Part of a small language model's weights.
Size: 14 layers, MLP 192 SwiGLU, vocabulary 8192, 1.26M parameters.
Training: a variant of Muon for these matrices, 105M tokens, 6409 steps.
Each number is 200 + 20 x the weight over its row's rms, rounded and kept within 0 to 999. Layers, rows and columns count from 0. The size before them is the row's rms in percent of the matrix's.

# layer 6 MLP down (transposed), 192x64, rms 0.0993, rows 52-88, columns 0-63
094,159,205,216,201,216,208,189,172,209,172,217,203,242,153,186,215,188,193,189,189,214,217,183,237,203,211,206,222,166,201,218,193,189,201,211,239,197,204,193,191,194,203,214,215,178,192,217,190,205,206,177,218,147,206,222,150,183,220,191,209,208,201,215,232
090,214,210,222,219,188,220,165,194,188,192,189,195,173,215,205,206,217,208,173,190,199,183,189,206,209,194,214,218,156,233,180,236,198,211,185,204,226,183,225,167,171,189,239,172,195,198,181,234,199,197,205,186,170,229,207,206,219,221,224,179,205,224,221,162
109,186,205,207,160,215,222,190,192,231,210,198,200,183,206,216,212,229,188,186,174,196,168,191,199,197,191,221,212,216,204,194,252,214,164,203,170,217,179,185,207,196,204,222,191,200,218,222,201,233,175,216,190,186,237,180,190,189,142,217,202,211,224,176,178
106,190,222,190,170,191,232,212,185,212,195,179,228,193,219,200,184,197,184,244,208,206,199,250,225,218,206,197,179,183,182,154,199,204,169,215,203,208,222,183,242,195,223,177,201,201,190,210,189,183,221,170,210,194,220,158,193,215,228,210,191,217,172,186,191
121,150,194,224,213,215,172,199,173,189,167,228,198,193,179,193,211,214,184,187,208,198,170,161,181,212,201,187,221,171,172,180,220,188,266,172,216,203,204,221,201,197,193,203,213,200,208,215,220,237,195,200,214,223,204,202,241,204,199,184,204,213,206,195,202
097,144,246,207,209,192,209,221,167,178,211,201,214,203,187,194,215,179,207,244,173,225,226,194,198,208,189,190,197,199,210,210,216,251,183,201,198,223,210,187,226,195,199,184,232,208,222,203,197,190,178,201,168,166,185,172,196,182,205,205,222,192,176,175,205
094,206,197,235,211,203,215,202,208,150,227,230,200,192,198,203,175,212,197,213,203,175,177,164,195,193,192,270,204,162,239,225,210,212,206,161,229,191,161,164,196,205,216,206,203,186,195,202,226,195,184,187,197,189,202,208,189,196,205,194,203,192,196,200,200
101,218,180,210,176,206,248,192,222,236,185,205,201,238,167,187,195,202,218,182,217,186,203,216,205,211,191,166,163,220,192,217,163,210,185,216,231,186,219,204,234,192,163,193,194,186,202,216,181,184,203,192,187,219,201,199,199,174,241,220,183,208,214,193,168
100,195,186,152,191,207,203,240,213,229,243,209,210,206,210,191,179,187,224,197,203,209,224,172,222,209,182,212,177,188,200,203,199,198,167,179,205,226,192,193,189,207,205,182,173,239,159,235,199,215,200,201,209,157,227,204,188,183,202,235,192,199,190,229,188
102,194,178,232,218,210,176,183,194,173,228,201,212,198,206,229,213,183,204,193,146,203,204,199,205,243,195,189,182,187,163,213,239,210,186,245,204,189,189,166,205,203,199,217,192,186,186,211,213,218,191,195,208,209,204,207,186,237,174,217,187,154,206,174,213
099,201,212,205,205,221,197,166,162,204,244,177,205,205,184,180,180,228,217,183,173,193,221,186,196,180,222,193,191,218,191,176,224,200,186,204,187,218,176,221,197,208,212,223,180,210,198,209,208,225,221,181,215,199,250,207,191,240,193,201,202,197,218,150,163
094,196,208,189,218,187,234,214,182,210,166,235,164,206,216,209,210,213,211,200,240,203,209,184,191,231,178,210,190,185,181,215,189,233,218,214,207,205,204,175,230,203,164,176,194,188,193,195,198,185,212,173,176,207,170,223,238,193,211,210,204,162,152,204,203
103,192,204,210,214,184,187,192,215,193,212,250,199,172,186,175,206,228,211,178,242,189,210,182,207,187,200,188,194,198,197,194,221,201,192,172,240,226,238,207,232,193,200,178,222,193,171,233,200,169,195,186,211,210,216,157,187,170,172,165,207,209,192,194,211
092,204,188,182,198,214,213,186,256,209,146,206,181,211,196,212,189,197,206,177,209,200,169,222,232,207,162,208,169,186,175,219,218,173,171,211,176,199,210,224,191,217,210,187,208,195,204,196,228,153,208,194,206,175,222,218,180,222,212,186,214,194,218,198,220
087,231,170,155,197,183,200,175,191,197,189,195,189,189,193,193,174,212,191,180,175,203,195,245,197,187,233,193,206,231,230,220,216,200,209,226,174,206,192,190,218,200,183,162,156,231,210,192,194,206,190,248,226,203,203,224,201,177,195,196,224,191,197,225,193
098,180,187,185,245,243,171,212,194,200,231,164,219,188,226,187,205,156,163,204,174,187,206,208,193,209,226,186,199,203,161,233,181,196,203,208,207,189,217,177,184,207,176,193,196,234,219,182,212,202,213,228,189,179,218,211,184,225,220,222,211,194,194,198,189
093,175,189,206,182,202,216,213,210,214,161,178,200,178,208,187,184,189,211,218,228,216,198,177,216,216,214,207,223,203,210,225,192,197,211,188,203,200,195,220,193,186,207,178,246,245,177,217,189,219,173,222,205,211,193,209,231,182,176,149,209,203,141,189,196
087,201,202,200,211,243,197,227,164,201,202,246,176,191,188,191,207,217,190,196,209,193,218,184,212,237,232,202,212,163,216,192,201,187,214,172,218,157,224,205,196,178,170,195,215,205,173,165,187,188,203,201,210,211,224,207,213,188,170,194,219,229,164,180,207
096,192,200,212,175,211,198,216,210,200,213,236,174,219,192,198,194,208,261,210,235,216,241,200,186,184,184,209,150,182,186,198,185,181,227,214,221,178,179,194,181,196,196,219,236,166,212,169,188,183,208,199,236,206,205,211,196,196,224,185,181,194,178,198,200
149,190,211,192,224,200,223,213,162,193,194,219,224,223,225,223,183,222,179,201,102,217,198,212,218,201,161,191,188,195,218,206,180,221,207,219,212,177,215,197,204,220,211,194,206,193,225,205,206,204,195,191,187,200,173,173,213,196,205,206,182,184,192,205,210
107,204,224,180,219,207,166,197,206,192,196,177,175,209,184,233,193,249,198,198,162,182,163,222,206,200,197,199,219,203,199,227,192,182,168,209,216,195,203,214,163,219,227,165,176,186,180,207,189,219,206,235,212,220,215,186,227,190,186,202,191,163,208,220,225
086,206,175,202,188,234,241,242,213,195,175,199,174,230,197,209,233,204,204,194,238,192,187,198,205,198,176,190,181,198,196,194,170,185,224,196,203,187,189,205,190,174,232,195,211,172,189,175,242,207,204,204,200,197,181,203,200,225,169,241,214,216,206,151,195
110,222,226,192,178,177,235,179,238,197,181,195,161,214,222,195,194,211,231,188,196,225,174,196,196,253,169,183,233,179,187,230,219,193,186,200,217,184,200,247,171,210,201,215,174,206,184,198,181,182,202,184,186,222,219,182,203,191,198,194,205,189,188,188,196
104,230,201,208,213,186,180,205,180,222,189,228,172,183,182,210,199,191,185,207,222,219,191,174,205,234,241,201,201,188,199,205,199,193,249,208,220,185,176,237,204,192,219,195,176,205,193,202,219,207,201,205,217,159,127,190,210,205,199,196,184,201,217,199,173
104,202,202,205,256,189,197,220,214,244,185,179,201,187,188,234,185,201,229,178,221,184,188,230,195,212,219,175,197,233,182,159,169,203,176,162,198,231,179,208,221,205,185,192,178,214,205,206,193,223,196,184,216,212,179,201,188,211,184,196,222,189,201,206,165
107,206,221,185,173,204,199,176,196,154,202,190,205,174,224,172,188,197,146,195,185,169,213,200,201,194,186,211,164,191,173,224,218,208,186,235,208,212,218,215,195,239,172,193,216,230,197,248,209,219,197,194,202,216,193,199,205,244,195,211,202,199,187,184,208
110,186,190,209,162,183,194,217,169,188,223,177,194,172,181,218,199,190,234,191,216,222,239,186,206,210,238,228,219,198,211,219,204,213,213,230,180,201,183,201,202,211,188,196,230,198,179,191,195,213,170,197,168,249,214,187,167,170,188,203,194,196,214,234,177
081,187,174,184,210,222,207,163,234,180,192,196,203,229,218,216,199,191,181,189,205,234,223,224,227,195,216,198,180,166,232,169,170,173,218,211,188,220,193,204,168,193,208,222,196,210,194,230,209,165,190,200,212,191,222,197,168,201,198,201,202,237,193,157,209
114,196,179,207,203,217,146,179,184,233,201,252,172,221,190,196,224,219,207,188,183,187,208,204,227,208,188,195,199,206,187,223,212,156,175,162,191,185,231,179,232,202,197,174,217,216,188,191,208,201,200,219,197,196,188,214,185,178,236,201,193,220,231,192,193
092,209,182,189,213,202,221,209,208,252,200,158,189,201,210,188,193,225,203,168,181,178,179,206,194,199,219,192,222,217,218,187,182,189,251,216,143,227,225,210,222,169,216,171,201,196,189,184,179,179,218,206,185,228,223,205,208,207,194,184,219,194,202,189,199
105,212,199,198,235,219,203,204,185,206,177,225,211,221,186,206,190,224,152,185,213,188,194,171,187,186,208,157,216,204,213,188,218,215,230,199,233,211,227,178,229,190,170,179,219,179,189,218,181,178,227,236,186,191,181,184,190,180,213,181,212,187,188,242,203
084,220,190,213,203,201,205,220,217,210,144,199,209,178,229,198,191,206,178,176,173,216,213,203,225,201,229,183,223,198,164,188,225,201,222,180,170,185,179,167,155,205,198,209,211,235,186,227,191,181,178,228,198,193,212,213,193,218,233,182,199,204,204,200,233
088,160,201,187,184,206,213,181,230,178,219,220,199,187,181,152,241,197,204,218,215,166,214,213,180,162,183,198,236,179,201,191,193,189,226,191,186,212,216,158,205,219,194,193,227,194,199,213,177,209,229,206,168,195,217,207,226,204,208,224,206,194,202,172,226
100,217,214,171,192,186,212,179,227,220,200,202,173,188,219,205,205,226,208,203,177,182,175,256,188,167,201,196,187,206,229,205,228,210,135,209,185,180,197,200,223,224,206,196,175,196,208,194,167,197,199,227,196,219,224,181,212,209,169,223,200,183,216,186,207
098,177,195,197,204,211,211,177,200,202,189,196,188,239,193,171,201,208,238,233,198,214,184,199,186,231,168,181,179,190,155,182,211,169,177,207,163,195,215,219,210,219,187,176,174,208,201,225,205,231,221,178,230,219,226,230,187,225,214,224,218,203,217,200,202
105,206,217,177,213,183,209,175,180,208,213,181,190,189,214,223,199,176,217,204,126,202,201,204,202,196,194,195,197,244,200,202,153,233,168,197,189,181,190,182,197,223,216,210,242,218,191,187,191,231,198,189,196,188,212,199,217,204,193,210,192,241,220,220,217
097,219,179,187,195,216,191,194,179,165,180,183,207,204,168,212,195,238,239,224,220,194,195,182,198,209,224,213,185,190,205,201,195,197,241,212,182,178,168,212,198,172,178,163,224,239,173,211,184,189,213,200,172,190,230,214,206,204,228,223,199,205,196,216,239
# layer 6 MLP gate, 192x64, rms 0.128, rows 53-88, columns 0-63
079,220,188,207,205,201,214,191,216,196,220,188,146,197,188,192,180,178,194,219,166,185,193,209,168,205,220,212,169,171,207,197,207,225,205,176,191,206,182,188,266,187,205,195,199,174,196,207,201,239,212,186,186,211,201,215,207,207,210,226,247,170,198,225,219
091,189,206,192,211,182,227,237,205,192,186,231,216,184,156,193,187,184,223,210,247,220,240,204,206,187,204,197,205,200,176,244,212,196,188,223,155,182,186,219,202,209,224,194,219,213,167,195,197,177,177,206,212,200,189,208,195,174,205,219,201,186,201,245,214
114,177,257,225,167,221,189,208,176,182,180,220,200,220,184,204,211,173,165,202,193,203,259,196,211,178,185,204,231,216,181,196,209,228,209,213,190,207,215,209,182,163,196,167,198,212,230,201,190,212,187,178,196,201,208,202,228,227,200,186,195,202,219,197,222
097,183,185,264,193,189,178,218,177,227,160,216,187,174,197,200,211,207,205,182,193,199,182,226,196,227,214,177,222,178,177,190,204,231,209,196,171,208,203,236,193,192,208,215,205,232,212,194,177,216,184,210,218,220,183,203,217,224,175,164,197,230,176,211,197
109,237,185,171,174,180,209,168,184,232,223,197,199,225,200,204,194,224,187,183,214,171,182,181,156,182,185,226,172,194,192,227,174,199,182,211,218,191,159,207,186,192,225,203,197,209,180,216,211,216,179,215,201,186,209,212,208,253,210,216,215,214,203,190,228
116,165,233,184,205,189,185,206,193,224,183,224,220,182,209,233,227,180,162,244,195,203,210,211,207,182,204,184,222,170,191,229,248,220,203,183,202,209,223,221,216,192,194,194,232,178,184,192,179,206,191,179,203,178,231,190,173,213,198,170,201,186,225,190,203
094,216,194,240,167,186,198,220,204,182,229,200,176,223,196,187,205,214,195,194,242,173,219,185,215,206,191,165,236,222,193,200,204,197,202,223,222,208,243,192,200,175,212,156,216,216,219,215,180,171,190,222,193,215,195,231,187,177,194,215,173,177,193,177,190
092,208,239,179,203,244,225,212,200,224,193,174,187,214,207,218,178,207,223,205,210,182,225,216,191,187,210,179,234,191,191,196,164,211,185,196,173,182,197,173,173,212,218,203,181,188,191,174,178,209,239,190,168,172,183,198,174,223,216,227,211,182,173,172,204
101,227,208,164,196,227,200,184,208,192,210,241,179,228,208,189,210,199,190,237,197,217,203,198,167,183,228,216,194,190,199,204,190,199,205,210,227,198,171,182,200,226,179,186,203,197,242,186,177,190,218,185,204,148,195,216,186,170,158,222,225,213,185,205,228
096,209,193,193,174,202,205,230,184,210,213,217,238,215,236,199,176,219,181,213,181,199,227,229,196,208,148,181,211,208,208,198,183,203,218,186,233,201,165,170,236,202,184,213,182,160,238,207,184,202,182,227,206,185,186,207,194,204,226,207,214,194,171,209,183
075,194,167,223,216,209,205,194,171,189,205,222,187,196,215,210,220,244,199,176,203,151,191,210,223,205,216,202,211,214,185,193,198,209,181,186,173,169,227,203,194,203,178,210,216,162,202,206,202,248,214,170,193,198,200,207,215,162,229,193,176,187,174,220,162
097,232,222,205,206,176,173,194,217,181,204,230,193,221,162,177,172,233,239,182,203,216,180,188,198,196,169,223,205,191,233,171,196,187,208,203,247,226,204,180,237,220,191,195,194,204,196,212,191,192,200,197,186,199,209,176,207,179,189,211,198,172,153,216,194
083,185,147,160,199,187,206,199,186,222,243,209,170,170,218,194,169,222,211,164,204,193,219,207,184,184,224,212,187,211,214,170,209,206,218,222,200,204,192,212,187,190,197,206,188,192,223,177,214,200,211,186,227,203,193,163,221,226,222,203,212,233,189,208,238
094,215,192,167,202,183,190,191,194,204,189,188,203,203,201,205,195,201,220,191,199,212,212,211,213,201,187,183,192,181,228,218,202,203,218,217,178,187,218,203,182,234,211,180,183,203,192,227,238,175,200,253,257,205,181,163,223,200,185,157,238,180,167,209,190
099,248,210,206,189,159,195,192,205,171,177,230,204,215,213,188,195,205,213,201,192,213,203,181,217,219,182,175,213,188,217,207,220,210,195,194,249,169,185,204,220,219,205,192,217,196,182,217,217,180,223,161,211,216,188,200,238,203,188,218,176,201,172,153,174
094,176,227,197,222,211,222,173,200,189,172,148,222,190,183,197,193,192,191,227,203,205,203,181,176,215,196,220,193,176,216,257,183,197,202,229,167,219,195,203,186,167,172,194,204,219,224,208,216,206,219,228,170,209,210,219,224,177,197,170,190,197,194,218,215
070,195,201,202,171,216,217,197,255,202,166,182,201,191,184,235,225,199,204,197,176,190,183,219,216,214,197,196,177,228,153,199,221,178,234,203,211,200,208,175,193,218,181,175,168,199,208,203,199,208,211,192,222,186,200,215,227,177,174,206,219,150,209,221,216
100,166,214,216,201,189,175,228,216,181,183,234,163,216,201,207,224,194,210,199,191,237,225,203,200,212,165,191,203,180,193,144,209,233,214,190,164,183,186,201,167,179,226,186,214,205,177,178,218,197,185,202,179,238,198,214,201,193,210,196,167,210,200,203,214
101,194,216,204,164,167,177,200,229,223,200,203,185,155,198,187,205,219,230,182,253,217,195,189,205,184,223,194,194,215,186,217,200,187,171,192,154,207,191,233,221,195,209,236,216,231,183,204,202,174,177,183,198,196,213,239,184,188,186,194,209,219,197,184,197
093,160,215,189,208,244,167,207,196,177,206,238,196,228,204,219,237,172,180,189,212,184,200,220,182,210,170,197,236,214,195,210,180,165,199,205,226,169,184,182,186,178,203,195,203,183,185,170,183,197,230,231,187,216,220,182,225,193,210,197,210,185,221,197,205
087,207,194,230,192,193,211,213,170,194,171,192,160,244,210,197,208,215,210,166,209,198,171,206,197,214,205,210,178,205,210,209,179,205,207,204,249,191,212,181,185,187,198,230,178,216,180,231,222,224,180,219,169,213,232,220,159,186,166,223,192,217,205,204,213
105,225,207,201,178,209,225,210,200,179,225,232,160,205,198,179,173,202,183,194,194,188,171,217,188,219,181,144,230,190,171,234,204,187,205,227,220,182,242,186,208,230,187,189,199,191,180,186,205,175,224,170,240,201,213,192,207,202,189,194,212,203,208,216,203
110,205,194,231,217,175,178,176,208,191,197,196,199,217,209,233,217,192,181,173,203,160,200,199,233,187,191,190,208,159,215,219,224,213,195,211,229,173,179,250,221,196,197,182,227,182,185,172,169,217,179,205,251,195,197,205,201,211,206,195,192,208,181,209,170
111,214,178,164,179,202,210,192,247,216,215,233,150,197,182,191,222,190,226,200,178,177,196,222,200,184,186,176,204,199,193,152,168,193,189,195,213,213,187,239,234,202,222,191,199,198,204,189,214,200,207,187,204,219,183,199,197,214,189,234,232,228,199,200,173
120,196,166,202,225,187,203,212,199,224,214,173,200,224,194,181,205,174,207,192,188,224,215,178,200,233,202,238,226,211,244,187,201,201,233,164,185,202,165,193,200,208,218,204,192,176,187,177,179,168,226,188,214,224,217,197,202,170,194,209,188,243,199,229,180
120,185,218,177,209,168,205,201,184,209,193,169,180,193,199,202,197,170,197,246,183,246,183,224,194,196,204,243,217,197,205,205,202,179,221,198,195,238,204,194,239,238,179,215,214,219,192,173,188,193,201,157,205,233,179,180,212,176,193,200,180,205,196,221,205
089,193,221,243,204,196,190,199,152,205,185,216,234,196,217,210,190,214,175,199,199,193,191,195,188,233,166,200,188,168,156,191,220,208,194,217,213,173,235,202,221,215,225,210,187,203,177,203,199,211,165,202,218,229,193,212,205,259,202,183,192,195,220,196,199
127,231,183,215,201,215,180,186,207,247,198,237,193,194,191,190,197,184,216,152,211,214,215,214,209,178,178,191,200,192,173,195,176,197,201,211,200,200,210,182,214,213,234,186,236,167,195,229,212,216,187,198,179,242,158,185,183,183,202,183,203,223,241,205,198
107,178,185,175,175,179,200,201,224,217,152,222,200,175,237,230,221,214,200,196,199,211,202,202,226,199,200,189,194,193,204,204,251,209,148,172,209,208,187,230,182,200,220,221,172,178,197,187,213,219,214,206,208,198,161,178,177,209,204,221,188,215,214,195,181
093,216,211,231,182,215,204,147,195,217,189,184,182,185,160,169,192,205,203,198,179,192,224,177,165,200,199,243,212,205,198,179,175,212,213,205,203,210,201,222,202,195,181,239,239,231,211,200,223,168,231,196,227,188,199,219,183,225,220,193,179,190,194,200,196
091,179,198,212,207,204,194,149,179,203,239,207,225,200,189,205,178,198,213,215,237,196,203,218,194,180,184,203,196,230,215,196,159,195,176,199,196,253,219,193,243,199,210,195,165,194,190,187,217,210,188,178,203,197,162,195,207,178,199,201,183,213,238,173,186
105,208,173,159,190,166,211,203,254,178,197,189,162,245,217,202,216,204,206,212,216,225,199,189,198,225,224,173,173,183,223,205,185,208,192,195,182,192,176,232,180,206,187,198,192,200,228,207,201,193,198,185,227,208,201,186,196,197,207,220,195,203,239,236,167
102,180,221,255,225,202,157,198,191,184,177,207,204,240,196,174,195,182,223,205,207,202,219,168,217,213,204,207,202,184,206,225,177,206,228,177,189,192,202,187,199,180,210,229,219,212,188,205,179,204,228,179,192,205,203,201,213,170,193,138,190,231,194,199,214
111,210,201,167,204,228,174,196,191,181,173,174,200,188,194,208,194,245,199,227,203,206,208,191,162,165,212,211,219,190,202,192,183,221,213,209,188,202,206,255,199,208,162,243,159,181,212,199,230,192,205,202,209,181,215,216,211,242,188,211,196,190,199,221,196
114,182,164,229,187,189,183,248,201,202,200,216,176,191,195,191,207,195,193,180,220,189,213,206,198,197,204,176,196,171,213,201,206,206,209,187,178,204,219,233,174,189,182,257,158,173,216,184,162,210,197,225,185,189,185,252,194,224,214,198,219,206,205,202,200
102,168,239,208,205,197,210,239,199,195,210,208,199,192,239,213,189,205,179,168,200,161,211,227,212,197,187,187,225,183,163,227,186,194,179,209,221,244,203,201,186,210,200,205,162,199,207,212,182,196,159,212,222,202,177,202,198,174,166,185,176,220,222,207,197
# layer 6 MLP up, 192x64, rms 0.124, rows 53-88, columns 0-63
106,216,171,195,189,192,192,237,183,211,201,216,206,196,227,183,169,215,189,192,211,213,188,228,203,177,183,187,188,250,183,211,162,207,177,200,199,184,224,146,202,224,209,207,218,185,173,212,199,185,200,211,209,212,166,197,185,209,189,192,210,163,202,160,236
111,168,194,192,176,227,225,228,183,190,198,242,198,176,200,207,210,213,187,193,203,213,185,198,203,185,190,206,201,219,196,190,253,202,184,216,207,220,177,208,185,208,206,217,180,207,192,163,197,212,144,212,191,187,215,225,177,183,193,222,212,234,232,197,153
099,199,184,204,201,219,212,202,210,187,210,162,178,196,186,227,224,226,186,222,223,183,180,197,166,226,200,182,220,180,253,184,203,204,204,183,200,238,195,216,215,201,181,211,229,226,172,214,222,220,173,230,199,211,171,191,192,219,237,195,208,181,208,181,170
102,226,204,145,187,198,229,188,200,172,234,178,219,215,198,219,191,189,221,211,209,195,209,167,214,170,210,219,192,221,221,237,179,178,197,209,209,173,187,174,203,209,219,192,198,170,192,200,224,170,215,200,193,180,237,195,167,179,228,229,201,181,205,210,208
103,233,184,182,202,208,232,196,204,222,245,183,188,199,236,201,199,190,192,191,215,185,173,201,186,182,192,219,159,216,187,215,208,183,187,227,214,138,174,188,186,211,228,204,193,192,170,211,195,209,196,220,235,167,202,223,186,218,229,200,195,203,199,176,195
100,241,185,193,192,188,168,194,231,207,174,173,218,192,171,235,214,194,205,233,181,222,210,181,216,212,170,178,230,190,177,206,216,212,211,197,194,214,202,191,174,229,213,173,184,180,186,176,176,190,193,184,216,206,258,207,210,220,202,195,175,230,201,199,194
120,213,191,191,228,177,205,190,246,194,170,224,201,190,188,189,172,191,207,174,175,192,201,230,225,219,211,209,194,194,237,175,151,168,199,191,190,205,196,227,213,176,188,211,232,190,203,175,208,207,208,229,216,182,166,181,166,214,222,220,196,218,211,209,183
108,189,188,173,202,232,200,230,200,226,233,167,167,234,229,188,190,211,226,219,195,229,189,165,199,229,222,218,216,192,208,227,200,198,155,192,216,228,205,190,169,222,196,194,183,199,214,176,184,210,215,199,220,201,195,192,159,178,194,220,195,206,218,206,181
103,233,184,211,175,220,242,169,199,193,203,212,177,236,213,171,233,204,186,219,195,208,209,217,186,162,251,209,198,176,188,198,221,221,214,182,218,177,213,227,193,194,209,183,204,219,213,177,201,199,178,207,221,158,177,191,202,192,182,173,200,217,202,188,223
101,211,210,209,179,198,179,227,215,189,224,233,198,189,207,179,189,193,184,192,187,176,186,234,169,216,189,205,203,198,181,200,180,227,173,186,229,198,213,185,229,198,147,175,244,215,219,170,192,194,191,235,185,195,164,178,196,206,209,198,188,234,201,228,195
095,191,202,192,202,174,190,194,227,181,174,196,238,194,185,199,211,154,205,199,211,250,218,193,182,188,192,204,209,173,237,196,205,197,204,173,245,230,167,198,219,183,201,234,189,226,198,209,190,167,206,225,201,218,184,189,183,226,193,209,203,213,225,179,229
103,199,177,184,196,189,192,191,196,200,194,232,191,199,192,207,199,283,212,179,196,175,187,246,225,177,195,198,208,202,177,211,194,182,214,195,201,227,218,205,198,192,170,214,233,222,164,203,182,191,217,214,203,216,179,226,170,200,204,175,167,204,217,203,195
106,204,251,197,203,207,206,206,177,184,233,205,189,208,198,170,199,192,190,229,199,226,227,197,156,222,212,171,237,237,224,183,190,201,200,172,208,226,195,187,223,188,176,201,204,218,183,200,180,230,201,186,167,208,194,198,203,196,183,204,154,228,188,228,195
082,184,181,230,215,222,204,190,183,175,209,202,194,201,183,184,202,185,210,161,233,213,193,174,185,218,171,209,196,178,170,179,198,183,188,206,252,164,195,233,186,190,212,216,209,206,202,202,193,202,196,212,225,188,209,180,189,265,206,193,206,184,230,231,193
104,239,221,219,141,210,244,194,180,169,206,206,209,232,218,206,207,170,209,199,191,195,166,171,216,192,194,175,202,209,190,205,190,221,182,205,200,188,189,182,202,216,199,188,202,207,199,233,234,190,212,167,189,158,182,203,207,216,199,182,205,231,191,169,199
110,200,192,214,192,211,221,218,211,207,237,208,217,190,209,180,195,179,180,197,183,169,186,218,180,188,215,224,202,229,196,189,202,191,197,204,214,195,198,219,242,195,176,214,167,167,176,183,181,177,215,185,213,177,241,186,147,213,210,240,231,214,216,222,189
080,213,200,217,232,191,197,192,155,198,227,182,209,171,203,216,153,195,166,215,210,223,240,199,214,172,208,180,208,182,230,250,179,214,177,213,196,218,219,229,206,196,209,193,198,187,204,210,208,188,186,211,210,205,180,189,178,223,213,193,216,220,172,165,188
088,240,190,171,185,218,235,161,224,199,211,196,189,204,216,171,224,216,202,200,181,139,192,186,223,218,223,198,189,221,181,204,204,174,176,213,239,179,196,188,180,212,200,190,214,191,194,226,183,191,212,220,206,171,202,197,240,210,204,215,236,202,206,198,191
123,223,203,227,174,169,179,179,230,218,183,220,211,171,212,164,231,215,195,174,263,212,203,204,193,178,224,187,224,221,188,181,199,166,183,185,171,219,202,207,214,183,197,218,197,204,196,202,212,205,193,189,194,199,209,229,175,182,197,179,196,217,210,169,174
107,230,201,186,236,220,192,198,215,218,218,150,183,217,198,240,191,215,210,191,183,235,217,206,197,195,189,184,180,200,188,228,191,223,178,193,223,228,198,198,180,216,251,153,181,171,203,205,204,178,169,190,210,211,204,230,193,202,199,187,205,178,195,218,197
096,222,171,218,246,229,199,211,203,206,215,209,183,186,217,182,192,195,226,194,176,170,168,200,210,204,203,179,241,235,200,183,191,164,206,176,189,225,211,189,199,198,229,190,206,157,187,199,182,203,192,205,232,197,227,227,216,224,223,196,195,166,207,227,190
113,213,168,157,202,197,204,208,233,195,186,164,162,171,204,227,175,217,233,185,205,241,199,166,190,198,237,224,210,162,190,200,225,207,195,199,209,238,192,213,174,187,203,213,201,222,203,177,206,182,178,197,228,207,187,186,184,220,211,204,189,181,213,212,202
085,210,196,183,165,168,207,188,164,172,205,210,190,208,189,182,183,181,204,207,221,238,204,154,187,206,193,207,209,181,184,200,182,209,180,231,182,194,213,180,171,198,203,218,183,214,212,193,235,193,190,188,194,225,165,212,244,214,238,203,225,221,215,199,234
104,216,220,249,221,183,224,194,173,208,190,173,240,194,197,212,209,226,204,188,233,214,199,194,198,188,151,215,223,195,223,209,196,171,165,246,202,229,208,184,205,178,187,208,214,167,218,225,187,188,192,196,185,204,183,185,208,189,195,188,162,211,186,193,202
092,175,194,176,177,189,205,206,212,169,213,159,193,243,181,184,214,201,174,183,195,210,213,177,191,232,193,236,210,209,241,161,234,204,200,171,214,210,170,210,184,212,228,196,216,191,207,208,202,183,216,183,237,198,225,215,205,208,178,216,200,218,184,198,169
111,156,210,237,213,244,191,172,225,219,194,203,222,238,180,218,161,207,198,233,187,192,186,193,211,226,180,193,193,202,192,213,209,173,223,191,191,238,211,207,202,202,176,194,169,191,200,208,202,198,190,215,233,165,210,208,182,232,200,194,201,188,165,223,192
085,193,215,235,205,186,211,180,158,223,194,205,246,160,218,210,191,206,184,178,194,186,188,178,195,216,201,200,197,184,155,204,224,223,180,181,211,186,235,210,232,209,226,215,194,201,178,176,221,187,198,204,223,200,212,214,180,234,207,175,200,220,231,202,169
106,173,188,197,180,194,176,230,205,191,174,234,189,225,193,214,230,214,209,210,177,192,162,199,233,202,225,193,200,164,162,214,195,178,205,208,242,187,203,203,196,207,212,201,225,226,194,195,152,228,181,189,200,186,210,208,159,223,208,196,175,216,219,212,195
103,193,175,199,175,178,212,166,202,181,190,217,192,227,206,211,209,180,212,210,211,217,235,224,180,202,199,213,177,190,204,219,221,202,174,241,196,152,220,183,203,207,204,214,208,198,227,214,189,203,255,192,212,186,165,178,180,184,201,217,191,172,191,154,209
105,194,182,213,186,197,219,247,208,191,195,213,213,204,202,195,198,207,224,200,215,212,191,212,234,170,227,181,170,182,196,186,251,179,186,196,193,203,221,237,188,246,212,201,183,204,210,169,190,197,188,198,186,226,189,195,174,148,187,181,207,173,174,191,219
084,178,195,224,199,210,180,214,174,208,193,211,198,205,263,196,191,201,184,178,180,228,190,168,183,229,178,197,233,212,185,196,180,216,172,166,210,203,182,215,203,198,221,187,225,197,189,191,197,227,157,183,181,197,166,209,207,229,201,221,185,216,201,172,230
089,202,197,191,180,197,198,164,208,195,211,224,183,231,218,176,193,191,202,201,177,212,207,197,178,212,224,184,172,209,212,175,165,189,196,222,185,208,184,215,245,204,202,179,172,210,231,211,226,187,193,199,210,238,216,230,180,204,193,234,226,228,226,227,158
092,196,198,217,227,216,160,205,199,230,190,208,211,220,216,173,199,193,237,212,167,199,195,162,180,217,219,230,195,197,206,228,207,215,241,178,208,201,211,166,198,176,221,229,224,197,178,202,163,209,215,172,175,196,214,204,171,188,179,169,218,197,193,200,220
114,220,202,249,203,187,196,211,182,238,206,202,161,181,198,199,152,171,213,165,180,184,200,196,237,209,202,189,234,220,209,216,212,205,224,196,224,216,212,175,200,191,246,192,210,199,167,200,222,193,200,227,176,183,199,213,198,193,183,177,175,200,202,185,218
091,213,186,216,206,178,209,220,234,227,216,182,162,204,192,202,214,181,187,220,198,186,196,194,210,190,202,166,211,178,195,218,211,220,203,215,175,209,217,252,175,183,184,211,154,202,207,179,170,194,202,228,166,211,173,241,231,201,191,185,210,224,181,215,206
099,200,234,194,171,188,222,203,195,203,212,180,208,201,200,203,197,201,162,204,196,185,205,222,209,204,219,185,195,263,188,251,207,193,149,204,213,229,224,204,243,198,189,202,184,170,193,202,172,209,196,176,225,209,174,185,195,198,179,207,195,187,196,164,187